python train.py --n_head=4 --n_kv_head=1 --bias="none" --init="uniform" --lr_mult_up=1.01 --seq_len=1024 --dataset="wikipedia_en"
Each number is 128 + 32 x the weight over its row's rms, rounded and kept within 0 to 255. Layers, rows and columns count from 0. Numbers have three digits each. The size before them is the row's rms in percent of the matrix's.

# layer 3 MLP gate, 2048x512, rms 0.0377, rows 1443-1656, columns 448-511
117:129185181138142102144158107112142116149158149147150112070094064119107144158107098140160133135075169097111158174162097108179156165061255188154134093129111115122121189142133134155142176156091101
091:149070131170126131096203139110172142140132129133136198166148152196103146100106171111201089152179090097038122101120126161121162151103100128087127166133128121157104071114044138184103193106102131
105:068128137127130132131094144149192147092179167076173104081192124133117057110082110156140136159145128094204147124130147152145169081093152116136159123116102118156156154136119154088140135112126113
102:128161188158188098143178121173185100107167154154098178146097134131168118216081106103093076156050164114096136125147121141175160140164124108092100159163117159142193000155136146137109173177061130
096:133138080096150070129200124143128168138072054110108104143069190131144099142115184125100202077134118125107118063175140123102143096160062109125126159128148089135150130105140140114105138084125159
104:090106177158158084137039092162141116135124215025120118085165106186135144110102095095092094120093170155150130101145090148109101065133100076140141128121145137120130105133127146198084187133134131
104:170165141154087165112122098128156132096165169174151140143119111136105144162142092133154123143171124172142064162169120117110130174141146079152098130121078150129176120060159113079112135171111153
102:109173107155150111097080123127172064057145131117090159134126182100143116165101118232087150092111126096098102115162159097187056116142116091164090161134150117049098155136052115117115138099143067
098:117140121131174096151070173122094134115095178174101140122192084144155088143142110148119091133101089065096116165147148096137073094123138157144105103135110158109148156199131124122155112131170178
103:123141139111087116170162118125127119191125110121112115185149104136099127137148129172096130088138085150087064152092134099085106136134148121209139094042114097113150105162168153081081107128125161
094:107139105135138169111118179143137173172166114119143104155129098172120109120178073103131112152162105160145076133133167148126150127126095160101108088181044120111130139146076135163092220156142176
097:185189111082151196117056144117089162105114132110115173115215087083206123103188156144101062167101134123163069118125114102135096129037106124152155135113031126131152186150111139118139105137149175
097:094102154114086105123146109183127163157095100141135117146102180120156124113075141179162123160148132115081134117146128089171126143103110169098113176119142100143135139125078135122144051128075130
100:159123079176106155162168150149119148151163097184135125117133102130120157165169139120137138032186152109140159063148126183114162142104080140114159152112134097111151170137139143111114132131093123
106:102068162152122175145122162057132161153157078083104169155204081120094104134136153099083141130113106153100128110113166060128144099189101165149108107102151167148106142099100107121172172104119170
095:166139138116130103147096148130139125101077159089113103099148119136114081131132159120129141120116135163142134099094175139137117109134121131120150120103076091158178087106086124121135152116124195
101:126146139096107093140129117153193098100115133150143131186125081159142148060146148076174122104090182178181107035100161112106170136159100134081103064210101176086101085156112165098181133141161129
106:203102140130181098157115164122105094112072108107040066184111114130162142199121010086103092158114121159148135106095204147110123097159116155156106146158141142118123156115137139141114158108119116
103:075134081107177054111146111125094161147103115158117130098168096115128120077123127130109110149138171201201163166087104130079107112171096102148166131117144118057180123121123107088098139115104097
112:179127152112111146158131119150161116108135146117114074085130146137094117098165150108173178098118118116154144118167154088113151086159144146142145146121123105095058144133116120114178155124177099
087:162147138154141106075061152164180127159173168124128085080148149114144129134154208173162118129136072161199135191071171131167111119096099176141137110088121123151082096076114093164112111123137107
102:176151160097129138146057131123099109181198143141133142070160149120128151063143152115102143153165179184150073137173160126085137120157110083136161091081105113124165136167068114122104187134161111
107:162128088125071114143121208094106115195145095145114144070110134159161128158185137137135131098146126120093057147150142186104111112163188169114166120105021104095122130100136133137057117064172110
093:140140128137116063127205097101141089139082146126124135116175200103187113126144152096120124144108110170148127069140187125144169077165118151168159178123155081133136116101106173139152120097115151
093:108122159100130136110128138191115103054119095149136108133065109098097110142156115122107164116081138122111155095099063037127140211131191094140134088137130166098072144121155093139140104187131139
105:169125155109130150168126126103158131105126129172117206111174096139169144127140050174124136095128106180079089168154141118158189116130116188112155185119181160060120084125157085151041088132136138
098:135099115123119161220097117137150104146102111155123185107158132125115118073100059125114103118128105148088146118101109145123165142126114094111109186087170106120141112144117098109132168107134133
094:056090136151151080122137131108131192154164125154074071131131077117072126112136138120096142170123197177187110123151151152092146131114130089154110141165133112139144071217112162121149126105095185
093:110154133142100093120172205146079147138145132107136091109111078128162089117148132106117102140169100154193138119166149097113097149107123078088149123126139144185098111099137117144139171184095107
094:107118124132123123122104119121064120125167147192114104091178124166085109116126161190128100160134121166175116083152152142139217171114171117072137100131133112162140109135154168133103124054152076
110:097171143127170119189231127153142106132156131129126097115115142143091092107131123140145137115176151182127107097148132146137122149136139102116104134118074136077199122097145085179172184120048087
097:195139118155154066110166178146112146114125140125096129108161172173163069098150124123077137098116150116059138056172111122144133152145127150172151123137125142132119103056102156129217124065122137
095:106108131111122136146180101144155140198202163147163099143055174102117150165127149082117105082082128168146174116170083154161141134060120098182162123075126113141203118116096098152087098078097083
101:137166149153113141107118128115077106123083199084099121132094114174101092129161098090105112117153150110146164167107119151138133170091108082104113110104076158127116169120077123125040140084112145
110:089142110141144037157178171108137076129159165122160176090131143136083162132071088146107129132127128182113150098097133151166099161167080187196094118125206114093141124163108171125127123159143079
097:127182144112109109146102126064100118113137124098128145086160140140159133135133103082099121092114123163101110174158147086103195126063137132071118098151170106138136133135136160090080076071167107
089:151160143155197113096179145132131108093113137089094139118092097117127166154130173160118146146133131133106083160111111090161152110166152150146167123158149172107127145141135142145083134187142126
097:166144137131134203168104126170111125170087092172144109127121103149103196164179175160155116106111114133122165095094180139157131093114075163093124179146062186115133190092036137090115068121137117
106:143090085157143109121157097194118152130142141142150127072223083105123140128084105135094177148137145136142140182161140135085104131085111124130135159144128131139085151134155117190159192183123109
098:137138122138177166096135131165181182154127113114136130116087098078134111148153035165157108092069130145099173121115114128156139134082131131119075159141098163113116110101148085143131075154134160
094:064151126147161155184049194182121123078166146109149125091113139178145192173088166065111131133107151134140101102140134116110146166116111122161092114084148118091144132133145114133115138175086100
103:131090109082134164099170089128117098081110057179134145128091150117091116175088158104164139182137134171148124104141076110130115140149094129104113121106077193083177144165147119105188105109188131
106:094123107108144057121162076133144099097114143163144157204114158127098124099110136122117131110099093135139038091116116094093094189100045150120097170137197161158143115137144151125075171106160140
094:140179093121101093090095058134133119135112116110109162101100127118143069150132107111115153086086193121128165102165127136177170165114079155122158117149104147148184098086097155105143186156073188
100:110134103095113126167159155170133209113133117074125171178131112135131120136176081075110089166136061136152156160096135121122150160144075162107136079155138125127159126149111114156142158125139102
107:078114065137170112169162131137117130127145131173142106190144116166144132072096209134119122112164138132176157119095099126137111093131134116125072127154142152171112143110104115129080095082099170
100:139123093104124112154152176150143143098094116110134137100128139102114122143142172122077134111126151041111139123107129158148110172045117124120149117104094169126130145115136135150146110076172060
103:167117192095132147150136134146121125112135098109124067100156115110140135095160123126116155122147117141166118155130100115109155107103127192163111120114149126150076147077169113128110123131229165
101:109095193110089119130094159144121103120105137131168095149119155153120136148153076124097090131105059151108085179146158092111069123136140040134157117134177156135116084185140184154161128164129115
108:137128159110119178162122157124080140105118130124157184084131095133132081127119132111168130064105077102082132088124165119134155142097095157162145136138107112136091148165132156124153122052160140
105:151145152151159104122111018094111172148145171131100122104130141109118137078156150081174108126134074149134116147108129141160100186108140105073140149165158086137106099134137128219131167159169108
107:166086137175028148144135141081126122103109097112120134099110068156111138175165150131153057130114149139140126110117123096134188108141136115143137216181099053160168104167170127187153115107094143
098:153125155179128136125077082128147152154093114099111113099168069128155142157113116124170183109074130168111180143099137063115127082157119124050119133092105113160175100118171165164150089159111120
091:163186172142149118109129150155176102149136155181124068120174131136150135143112164150138153113133100111082062117057143103092121105136142127081111080109127150144138166154140121137136165143154104
100:164158040123157135130113127110146172110115089109122186119195117166088099115129115121107121138129134138093121107097107140159096134131136089169162113147068150095148157154114078074152093067168112
111:165117143126089111132124149133187116184124154102134128179166141161141100145147146130118129149127172118137105078137143180153149130140145112107127166137150142162091131092131179129098123108142158
088:082215097127137099151083103136182138084073130168131136128084154060090120123103128171107115177106183138084143043164147194145102143120155155128186155159137169162103162102144089099150147084085186
099:115122135083115089106156165130147122035145140122178120121139225138109151160141070125152154137113084088160149127165142092133114142100084108094107102134117073122137123121125107095097163108095149
103:089090101164117071063179164218096101145129111120085158064065136164146126112171120140057134188111097179140115124124086149101119151093113126191192121136097099091082118119126071187170125126151095
101:113089079160129143133090164147158131099115129128115126130118110164121176145122099086184166150126143173194078150111090121139149145134114186081163143190111090113129087170102125080110068129133096
097:150139117138142155141131093104134126089111152148138098184145141155091121158127136146154154058102121121088137118112168047136116102076120156133145041109125143112150117163148136105120172104095169
102:124121069145203066081125139088172093090139131159142125094094154124132118098135107125118127107182149145164114142103097131081124093154153146119065058115133179122124106119201151140135094142131186
096:118104117049126095111056112182156118127075125120149097113132075229137170134125115083159126140102168157136140134150108135106145134123128140099132083099101107084147118146170104105200148140162103
099:162123077132157124115138182181154091130124165081142073124152097113194140175117132119144172114128126189097110146169142133167191102087156152094079144114147149196116124107088096113075184093130100
091:173117132169110121123094182158185170116127110158143102196120131125143093158139123140168107137161138159121162117096145169156189117093098154095130124142138142163073103111087091062149107093162061
107:120081103112071155077186110136143157156128094107169099117075112108214174156124123091152160139103109188138089113053125109126074134098066115136128142096110111164163147110111156196184113144149113
084:138116149146088108120116208138138154187143090080082146101143123162146119122148119130096160151067107114085165116170135111124093160087174162120124134135078159116142156147109137173143137114101133
097:108155129104209083116131164165098070159105114145160136070117164075194084192087093132161133160159163098108164066147114143191133143130108120165110159098196093176156116086137050071103157097130097
101:120117134142168092148077105054155112095088151135086154160138102090086109131127116135119111123144156187134197150135121064161156130105105105119178082152124125106118090138126100126125114134138069
099:133102144098155134090129092167141144064114160141125111046114103160156135147115113152185095150090143147131181147098144104122135113105119173147115119136142143165061062121127167130108151129141123
104:052146107169109160206190173151125126140192154131084159124111133117128115098156068194176102153071126123117166135118109137117184099140145121149074083168114142177137096087122112158134151113124139
095:167153122113095140156130129140185129129176077139177138104145100142141100115172102086144122080153114154105151190133099097090118178119085157083179119078076150106145126132069106115229169150175100
090:137144143103161075132164153203110127049145169147122105160061149138130162127113111101150148125114142149152125090107117097137121145139143136152108148094104195100143151150116101187093163194079136
083:137124124096112126082105126066193134115094142153092083110154037189075122109149182148148150144096135161127139176115190116106093109133093072205192117148166101118099157151146070123146053151082158
102:081109145091108129098115112066081142143124150188116176115116160082129112078105095111174137156168075160171127122142152121107089129137120127086136088128122162184117119103136158134075136161175114
097:130106114111136221124153096118134183077090123102105135143102100072170119174132110163156117149077135153148147158102119145138104168185119122110116145160129121094147113136139140155112140121133120
103:126090118116176080097133153116084154100128153118155128096105106114151141076082094093123152228113056119195125090213158113157113129083084155055112131043116147124121113155103111130068162062123115
101:138130106144093061129165117128127098106143112161127115128129087060141145106031114124128065107111136149107111081076155160092109149147076189148122101113142092124134114078131071134127150118139100
109:110146139101152153079149114144172086088129129169132108145115120155179066144059136118164152138162164148173116106128134103107125113110115161156182139165139128154071100116151162137124119081103174
101:142156102161122112163089139179176103138117143118150067105104159157105086088099138127055147103147129138197124151129163096160144149128116165134161173118176091051125159151072142110166124122155140
099:160211133201174143186091133191169163154188111127125137126135049134181175118201115092156151164144111075117104165071086127104079128170123195089190136118163149121131158125115133114134164127115115
093:128171089157098127106127150101178120192169163146086093104050161138096172095113132145109147140094084101106069181139148096166138087086102169204097089066176154198091080135121124129135173119102160
107:133120148116073147103059094107123109143125079137100144120140163142126056135135133155118135094184141109153132138115179143169119123128085114140200112066161147176156173076083107090169122124086180
089:109084117136131129116080107097160141107104132136135092087119112120193096111039157145130109107151109121113091108138180164113117100127123095116136133157137139110092057159116149067101162150146170
088:086156099167116120160160119084147114183111189116117052146159201091107144115051184131134084146134101133135096127213083147127176116160147136197106099107169083114160164134111149146148156148106142
097:114177158093131113147134137125115107125101103089103146134112137079110134105106075089190127178135077179141109111133138127092134131132159198142087169157119132119179115101098124153150136163068098
123:170113149121140089075092106151134167132130051115142139058178139149076131065130103137125121174141171116083070091129143129145088133183130144116109082119121100120139079184101142123136142044104090
085:119179162111118113121171059080136151113130094148120157104165183134145145127117119119089094180220086102131160120152144154096105125142205128177144137142144126105156157130136151103148099142149121
095:113151114075118162135131152097130127119155108149116110109197112199133140145139156071112159195146142129099152095093152118073146051140106136107135123154177144133101173132126149124157079065113104
100:107166133173155111149147096130145133123173175163149126140120104109131179072121163123192105158107123104140156086117151102160154157146167142073085082123138083124125083119092173165097145148136151
099:142091134121142124114161127172145132073123121134168120192124135103111082211105080152149094140151098132131113140139117179100152140167115147107153128159183202138120113155121109152079135091095152
094:161143143083059144081152090123154090130130139096139123106125198158153115162115153086155081150099124116120100115149139071160145109125184142171136096110094146139117098100084157140158157093160119
092:146126136082081178157192132104087141126123140120064153167111094102172135159128111104087149110094115164165126166168088058149090133103167135138149104136141162123133121097062148171143143079171072
098:145113188208113125111125188159113120119159186141157135129120079081124099124131155135112132139099094146107106178104101166099093198106152126113063130073132096143104167165128160183097139108150126
106:105151122101188139138130065096142108164101125148143096117128081166157187108166146210157111107115103152133130137104050097127112138120065100106102111164108153138170096061099197095129119103067085
101:157143229139133097067117083132116091106186121130126094160101126149112087108175127184153139058157139175131094118130130129122134146131130128121078119128119115123065198136146118171156127108120099
107:133142123076139083161130116195161118107092163121174098116091140143127166109123125180089129123150128142146123070174094079126172168129108123124129088109100145143095100124097075178178068107107136
100:147117140124111108181164130067151173175128118164108122132118152124056142135138150184121148128150117142178111107164107119163145160134092100113104144137125087117118105102109077177130124140086123
097:159092176137158110081155122077136162130157079145129176112191100166103137158142102138066138127134123134191188095142117159149150102108141153100049133212161108150186160095157135138086115104122096
102:184135098080076078121102154118154130110158155145103112107138125162076112107116090140143108133103157165131077120140182151121112071081161145127061106174081127047142152179071114157069114123147113
099:143109120126132167154141111119132175175116157181100113108144142059118086197127117114097168141113108124189162104126165161156170195074091154226137036169091115135092175085172163144135128120093078
103:165119160116138107098142138155105165094106092169120112124154145115126131133131133116126076130169115150114148161159182139162096114129170185140144156152147190167150138097060184100155067116186142
110:050189105169072102074090110159134184115176167109138097177105122171091130142130088133121115089086140121109163169060118134069121169082100117117129152125156058126166046195104153161159132107141151
127:131149127134138138116164137161110127121133138176102150090145135117123127088127131150151211121153149061114128167099072123110149069154066137150135114209184160108172142123117123120173103134150101
109:141136151179153139125114212200142184174152107125120121179093077112163144168137124078103123144108161151128149119126097132157113094120125121166195090110126144055152167122161113142156115185149064
095:139141098129154171121121107102143084113107107163180069120124133192147114153121107089130099081120120102111114089171104089130105065121164120160097167127158175118147144115101094133145110163156081
113:105167114198082129195151119147133091129080101109150077088193083159108081165121084126074132091110178114108095159142170146111131094151134176164134123232185065143063187087118149104124151160078117
102:074134130089174171128137159069131043122123117124190124109155151173088136122095165105131192136177106208146150125105130133177125124118134165096120107114157135135164101133121115147166151165161098
098:197124155111109176110165089085101168113218177150112069109111144142131083155218164143058160018109179102165101102091162151162192110131091134098138114140080178151117178172081157151122105056088118
103:134173143162120147141158056154113103088173147111076032092105107129144140114118135122131089119140123112221165197138095126083164129136121120101130106192146151151157134097101126173150077142126023
096:175096180113127094126083122127128139080108113148145112162149135094181114116132164132165147179125031169171109062138181162157151153134081120070134081090182168154116095087101107104177134187096135
094:117080186126135174123081140125129159083148171172094136119181073144106136089117093131126141131067103108080161117122090131146087087076101079128076156157145133191172080125079134135145123149103103
100:120130116093099181158185095132090096113079204129084121166122162072136112116125139055106124154117117112143157114080124093138089149071079149125161125176136060076086083111152162155089137165190132
101:146065134151105144143140130158086105076168064112083124162110132180160065130126108125129176160146148096166126212145162069087120138092087098128078068188167136177136143053126225080155133113131083
101:152090117143085155194093109118100127123040119150119087138059112119122119139160108102124167150099161144100207117120143134151150142135120076112149100143146108086103128101124115165122037144162110
095:107173139137093111105126177115164086164115113043112171073158107128149144168131172095107136070174124128125161130152154058136139142125111148120131123107146108121119169161128118069088074148136139
105:115159073162101173153143154102138121169173099105160182085078146131160143125128098075076102099122145146168121105128115132178105132160087143159109121128178058137155110121113071140145189119105146
102:101132151107174160099126083171122127154132106160129059135138136096105119117182082132100094101124117162153095110175154178139146165178093120122185185162126110114132091107146155151107144114115113
100:208151145124098132110086177082144098171134133178163091097144132134107081167130112123105137127098135147099137166179142130110153132122101153130061147149092116127150088067162109079200093123154051
100:141145089084111115120130092135139128092106121162154155130115127111081150149069153120169063068138110156174107108096121143097150128080086088130118093142147153108078060119078149121134100160132147
112:120218117104081166163148092106120147146107080115104093093113133140075088120113069120123107162093135143156097139167138120098099158108199104120082128096143104095135067101144070146155157119090140
095:092117149188114079155149089109124119164159186109124117164159130110096122105077126109143162107123133107189185132181146150119142124125144150077085145109115110114165098146155147087112093095124109
102:178153145097139161179174161119114062063106103105086109135146125140084168078081185083120159140131143175119067101123117104151140103120128081148145113142155147140102116100147122113135111131125154
096:110113129108076184179100098166108114099088131114142115141130106088157095120149196161090153155196138194108148183086195137126169109097119210133133121180054161105188101166140091102117116101108164
100:112123181121148128134157152111136072157181105145131078078079121081115103098084148134115151214108123068193115095120112100065164155123118039170108171148148124255153152159084151153124134105156093
113:126163111130181152160131138146155149202149089054138194121110199112083136163093157110126150120159085087135109051151165181109164105126140094158170173097126144123056139126104112121105149143141170
106:061132070095159073113178041111122144152102100099095131142114176137180138158110125139117131142162143126133064117065143126102118149119134154143133161067126130137149138176095153092143136112116151
099:089093133123102050123101145119146143101102149095116079112085157166131162089089133191128147105113203091158064105194088207103169113093116060147160100133116129178128153136166097114175130148064130
098:109116116163137138089152094078118141107154084091076127163082184127132115055153098130069082111102149168101123142072158077072079149122089105118107087151118183136155154142160153117052127189112159
094:172099138098139115122128095187162082145123151170141051102124127136137145126125109127165150142127071149146139133112158144130156195127086140075105135108103116195118132141103082155115111125126087
104:161189152135153145150114144158102102111188149109084113096101108129148134144107101146123090151145162160144141075147109076069194146141175142132102115155137113085163090046159146192089121128067105
101:143099096114080090133100108123094140115102138086170186166159096125132105147136167096175137138131073116134124136096115126093104078092097131122102100144125166069116113091092101137059159118107102
098:115129168091123143084116153108168135165101140160117132130117122132103093078156108097139151154120141144147123085108145113104215086132124159122163159126129101111110089147154164137152113098130164
099:143129091135168152168122077171072116087150076125177180133158081195105045153102181143152113111129115150142088134184092098064089102084128140136114092128121151155106166186144107158116131130113149
096:139163077119135176120138099125121128137097120165143118144165140068108123140109134166082164139118134207114183127061059113245101129136128074115136081102075087114119102175070109108177134150112131
114:136117075136110091117150129163138110151114140159095115136133124107095135137125106081156100118102074096150143146134130066134124127102150094193118172113210088161041138053167154121105142071133118
098:102118137140165097205179121191093128095073059121083141174193155148138160166105172156146138168131134132158114119119112132112172147133135142126162137168111076111113169066194155117142094138109110
136:099089118173157170080112140114119161139144168102185113111136170118125065141142157159151114115123105162171138141160130115152153131133074150107107185181171115201148165099134134157081150110115171
107:145141125086187119158105151127111144143137096098054146160139092162119123156153029118114116125106137163109131068126111135094119130151134145076099152172048194192067149131097107138134123120090141
108:191109125143147115122188153106123137112137154109145137110085126154135072148125096097132144127157120091145129130106138131120122169128091125111102210150133095159124162135140062164143164071113153
094:199112115152147140096123166121132136175107178194061062131078111163078165159180143095080142154125109133167074095095167111093134146152144172162168110136117103165194135116119129167130122110102135
103:183111162151155146136147074168120166176147128131099124154102161114061138113107117119201112107127052068117109109138142150093122123134119100054152119119048041168096087129159175102128147104142170
097:119144197090126095159131117161133108179064167110166171205181097112105146088086087109136116136204110099162127105100139158143091218120123159127129161169094157091195131124091130102121149133126121
090:132151090137136083076160134085098134119085089176145178129187166139177154089120130114148164146158156142148135126126035122124175174166092099207090109180172126132110096121161128078120183152118129
093:182157164180073092142182078122100128060127152125101120109099091146098132101181089139155148173126189111110132101197126133157170126167079110096160157195186144104106155107061127136118072150113091
098:120164154068155057109106147163131152164102164123111066165176129073158100160090154073119144073104138106104148179167103186148090137124171112150141137137131071137067114085160092158137140073114171
101:099133178173126143152135062129178149105156136129054138149127101165139117112194131121118131076119171097148113065109108116126121129181137122121143150140100193103188160148120140163080122184159144
103:113105113110170130148090125081168101145117141144129129120172118158126195172140094152122135066145134143153088146101129089178094125133123151157028109091155125118127162153115143167083086101119173
104:113121104092099146109221138177111142124160080145091164168096069123095172178139148121112194138131132142150132174170169144143132079121165071066149124168115154136129147164086118089125141159120118
094:082060196125104157118121137149108070148101108150153148104093172164136140137092150104139167194172121111146143131169110138143127168152100162124111086104147160157133163106144158137137187105136158
106:150113150178122099106129114131115120133147114139131116159128147119105107074148127139102072130118075174122101141088075100103096148139120123128140154159229127138129075146130129139096135122144114
105:114167113131116171090159171138105161103092122135146082176162094150110140188096086166146159146120069121118084126106109131084077130093123108129165154115081143133132130122115114143109171143076103
093:138164137151142127111118122138108124122161164179098156131123120200166129186161156133097076125150173124126155089116149121169185124166164130136103089148104128101117117137063131162102128140085119
097:146092128163119178185097163096141201171162051134138136132164105084128177174160095110126140059084122157214096107129125083097105103133144160129223175058120125156135181195107123177087156129144106
119:150128175067121158099161072175176130132170155114086168142113153112139160142189091097096112083115153178155147123113098081145136148173086114097121109135137118079115110112070102098116184087113121
102:111131110112094137144120106100151126099132098157161109147105161159141160080069128117158124066157061135117049099126120111103154101123108116106112129110059124124149132097204101117130101124120161
092:124065158076150137181132128080147120210115132180104124190127148173085112121115146125165108099147066130141177138184110104156149117088178113143143099088139168142141103134107081171081096084091133
092:110111169153116175104141103148167165109128208184095189132088078185106090103179123174141113062149183098109167120148130181161175148186100139114100141118126149148155168118119170179129105100183101
096:127082141134187153163097133131132158170123122118089125142139104094107106174137154143151166142082133124136115167159113164090139109078143138150150116167139147157125115108112127131151132110115177
100:122093168134103167124050156128061127137163163152179130145147136126109143097093141133132138073136125170122125186138153215140187116080101116136114104180104125117088170115157097161112094084125161
096:080151162105128114084133068170102159121140126132166197124109091088165125127124166128125192120085094161131128126139152192175157110136133118174115149128107140132147102110092160129151146114160138
096:058069088077129139069135141090129079083117137184098083156197143156144124142161128161108076126113156085200108089153087142159135104098072078082164129085102128086162174157219107150158163075179106
098:149115136130063074121091115111123196065083080178099103163104160088183152128146165101150141151132088145126124155094081077124121094095057174138149103146139148093181150083083165093139110174148140
097:086186124073116133121122152224104110135105133118133163112104157134100139101148101114120135170187146127164116114179154081160139137112145150128148096112042157193164099146098152108114221122115170
117:114115100093190157117103144150095068099096058064141136110098120120081137119086140140122137131153075136134087123163126102136179125118077123131113154126141125097129120090132133104112126104096080
100:090180132151173164166081157201128149131137124104110058079108129091101166121120143199101136138138173131122123099103148136146093135132111158180107132166069116099134175068162096108154154068110116
094:062116106131147178128091146138130129142140117162163126134102090111113122120071092151185100173098172185106115134123090133154093093106090105100121143037129171157092084163117109122113077179124160
092:138092121120138070157114124151127104147100179154141106147133115116160087143086127213108079164106101157189081114133136163098141082172158171079093148091135197081137155147135151163121146069147090
099:169170127092169103137106083180210107192151144143106147140111097115101108153125116148091107168134133138129147148120109143105143138177083146122089161105084137129155117137114119134161151088152138
099:101146125124131114155108114172167152136131111194134177171107124153129174156114119137194154135099152144126139062069148176142130101114140141135129160153069115114143098135105083144154128100123154
103:150122089110121144085164106157162116165174127173127144110155186129142153113155161155152091163089082101127162121164118128107182160075132128076090076137131148131136138157126152142126092119161164
101:118127121119125184177171121125074145109155125107154084149135099134081109124165131191065171143150102145119114080103134127077170113236163140110124144111189127158109131149087086192096152129142112
102:138148094126105137100108121099115122163224130159117117095173132118131055088142153156139109163099103165094067109182081139131155178139110164074109153130136130137111075164184157135137100141139114
104:170115173138129084120081115092155089114106131150153173137127154148146147162072123053146136076131066118138118146135104090135193083101077159096153126116092130172128087149166115173120158171135161
092:149124152129202111172161097115121105056143182142173139062113147107158070121152169099142162132105124193160134123097126175079129132164148166134160140068123113085155135131197085151104127118112099
109:116143093147094143149171121163123142077117166140141127137073109164128082142127122187120137122131150180139100105117133134159146091144115126079130135109246085126153121161066141136117140113128132
097:163168177192128128188099170125143139121140153148162098120102141157195122054149084145108077102140138133163066150106177059132221131105169182097132085117109146145093129145138117134162082091091072
104:157143091113077128145172079148110083148145097142151096101123139069139092127160089140127174105166083181091120148151157116122127129169156156076152138180147223165172181126151121213186119124164181
098:123143107143100114071087130164108100168111103138087117091124101153107161154141174086100157133131112120163146102129133126116110140113098086146163113199125158160124142071174117070143060074169116
100:100163080070140111132146175122133135126074117135091114117161042178130117172091163148104157178126173148085141133100171210131113044133145142113143137123139127145146126169146084100119107106149136
092:158139147101089149142130154105141147180169138124160126082155140150135136134148095139109146106172145134130105128114076122161085044079184134122133157153133095151055144091151104156115128127097142
093:133140109159153066095138119136112129133095112138111130099125156121141153102142172196165135100160091124090116088117156107126161082101129153142147203147111128144127145076161147086090132168137159
102:162117116138098139073118135149181135132096110164159119099168126128118159083113107187158068075179129112132100102054132171130169081079083099134115099132121101084181124098095195116173083122130148
096:128114092186120109147073109145030120127189081108116118173117166170097092096131146150131082082116157144105100142080148144129078115096134183075114129126099131083108088154153121132111149089145095
106:098080146154137130061118145180124169119078138076121126137149136186089115149160118142113120141172133088137176156183134100161117165197149132081173078098131117115136087084090099154100144077101175
094:172085152090130118148145117138179154102123122033159133104113179108102163130136162089090120081121076145132169163128084121224115088123115069171101143114145173094172146143090169108154117098121116
077:093148102157132086138086129156126123136120127107146155084211134111203122188109121096098159148194105144176101163220092098156125131128141135165081149154171178144143091112043105095098124145102095
098:112154126122099087105103186114125117109116096143116108134116078121133122139101154141116147135114148128093141135118070094116101110116131151150122157124105124135148155136138121088169133131131148
104:096186125126170158089086115169095132081178183080110103124130127099114067138185162152181075153072118116203087116152065117119109132117158127106114118143070152166143147128164151126064107071119175
091:132130189171162098156148130138115086109124110203103114196115131115091115086141138133107167131163101093128179157110182140077147142155110095097185081117047096062114132115151180133157100091105124
092:069145116161133131152139107204157069120188120136089150134138151128118156091154145127129068151117125220092100155143095146134084092121099167120106104188160124108177162150136140121081115116102137
093:106123067091108122145125142128175165169108153113088159137137160072110104123156175105160119125151115164120083126137118171107142152085098154130136087122090185183128106151140124154132176158103061
099:157147125057112126114111131174111108114130137093178093154112131101068048137205067080112159116096076091139141158134162181096120158123116160154147111139153087074158113225137147174122133081127122
098:105090155144096132120103102108145123087148099096194131068113126103140095057102133120127070133055095080126175163140138187092140085145112042099096109104145060063094148086079091150126110126190119
094:133183167120181149123150071151111090148119114116116123149158117087130117110089135140166149146119118169143133124185125139113138144151205084140125091127066109132079134070164157107114106120175148
102:154104178092140090171159143113105155124120148063166178147126122121107145115133138191112098171148140112095098127115128120122091177067139126089141164124112117105149110096128149177123100104121101
090:114195125144161094113094109141109141067050160137181104092133119070118138140126133126096101162094151132096117154103105090079066117119182129168156118192145187086134093129122155146152097095158164
096:202132174159129102137168117144155140127105104111190123074166121052073145166150117160151165112134104095159068145137141065170120107157116177102074052090127078131167102119132164153094100148078127
091:133170084150150150129122093124167085114128091163114092182059105132130167122136194091150121123083137089097119144172140186099127139032145153094153133088116181121121176119149141099147146114166151
095:131144138136146089165170145096139119161150139107111093106101141113057150151164113139134114138110211139162137140144135125197108125117143099147199109073092158076134080097130155133195134084143155
129:130151121122067117112111085119159103143123153089099171119145144133140112146102123136097043130089144116125111115035107115172088106130110155118066177120151145152109035164109104107129103167104153
094:113168167128184138136141090174194067128168106165187082127129116136098140105097108124081175151126162153136132166124187133139129091131134113144198137110110160110107135129079128039152133129089085
102:119159149117139130137150156152165122143080155153149117122170141157172087133149114114153087120151156128128134136168161148146081132145130135162137160096151156145138105200141088127167080133109106
097:145106121107117114158123136169130155130092192099092156084159089121128086128135125102118168194143101107104149170177083113181119104141079139090117091078161122162141114137058180147140122141093141
098:089153136153170177112142142126076099132124110102152079134160128088152108123102105116153127110139107139142158101183166144161142109070180176148161115114139168114077097131110119220147157149168173
090:099166101158143148116158150149172129132114132166144053146170197150100071111165113103054127166068097152189172116081133158164086081140054133146109133077120126093128137127124185123146182106137130
101:128180098157128133108054094158135143159156169088130149076130136110163151161111150084151124165149182106161099129108096134110083139156126122122101069087117111167138156144081141128111141119158079
092:126096108174108123105090194182108115123126129137140149153098147160161126128060145049146132121154102095110103156189146138191129132117154145101123135107109113119181151113094139118130128114136080
097:096163175134133158155116079055163177141187098098125086136090138129130163101132157090147142129088122093078123118089107117117087117159097186167162086165162192124116123150085163066136110122082162
106:180103110105157152091125086123078109163093137144130120173072067195091098142145166113185168121130129160178104107115122185133156170165021083115133116124170114165097117125086096125110160065138216
098:095098145143120195128051187090154163079068125109137150114107146156102102180164140139207080101176117121135177094126174077113132157148118178087170125149194132113195113126096126157088132171129114
103:105117087074135149182134103095096082146085110142090127115110112077136156120129112143120132132080128214130119113118127154158139166135120143152125084098097156085122174180158121176090120098152067
111:110118104118152139130147163082152140112145135178173137172125146150089122137149069146108107168124108149086091050020111081130144158176143167099089092128147113127170079080145122184167088136120108
103:124151162130128169100112122130178136115158141231066169168098130155169109126137156105099080140173099123109137155102158148125143114141121091092181101129132173081111149106085155075146130168154100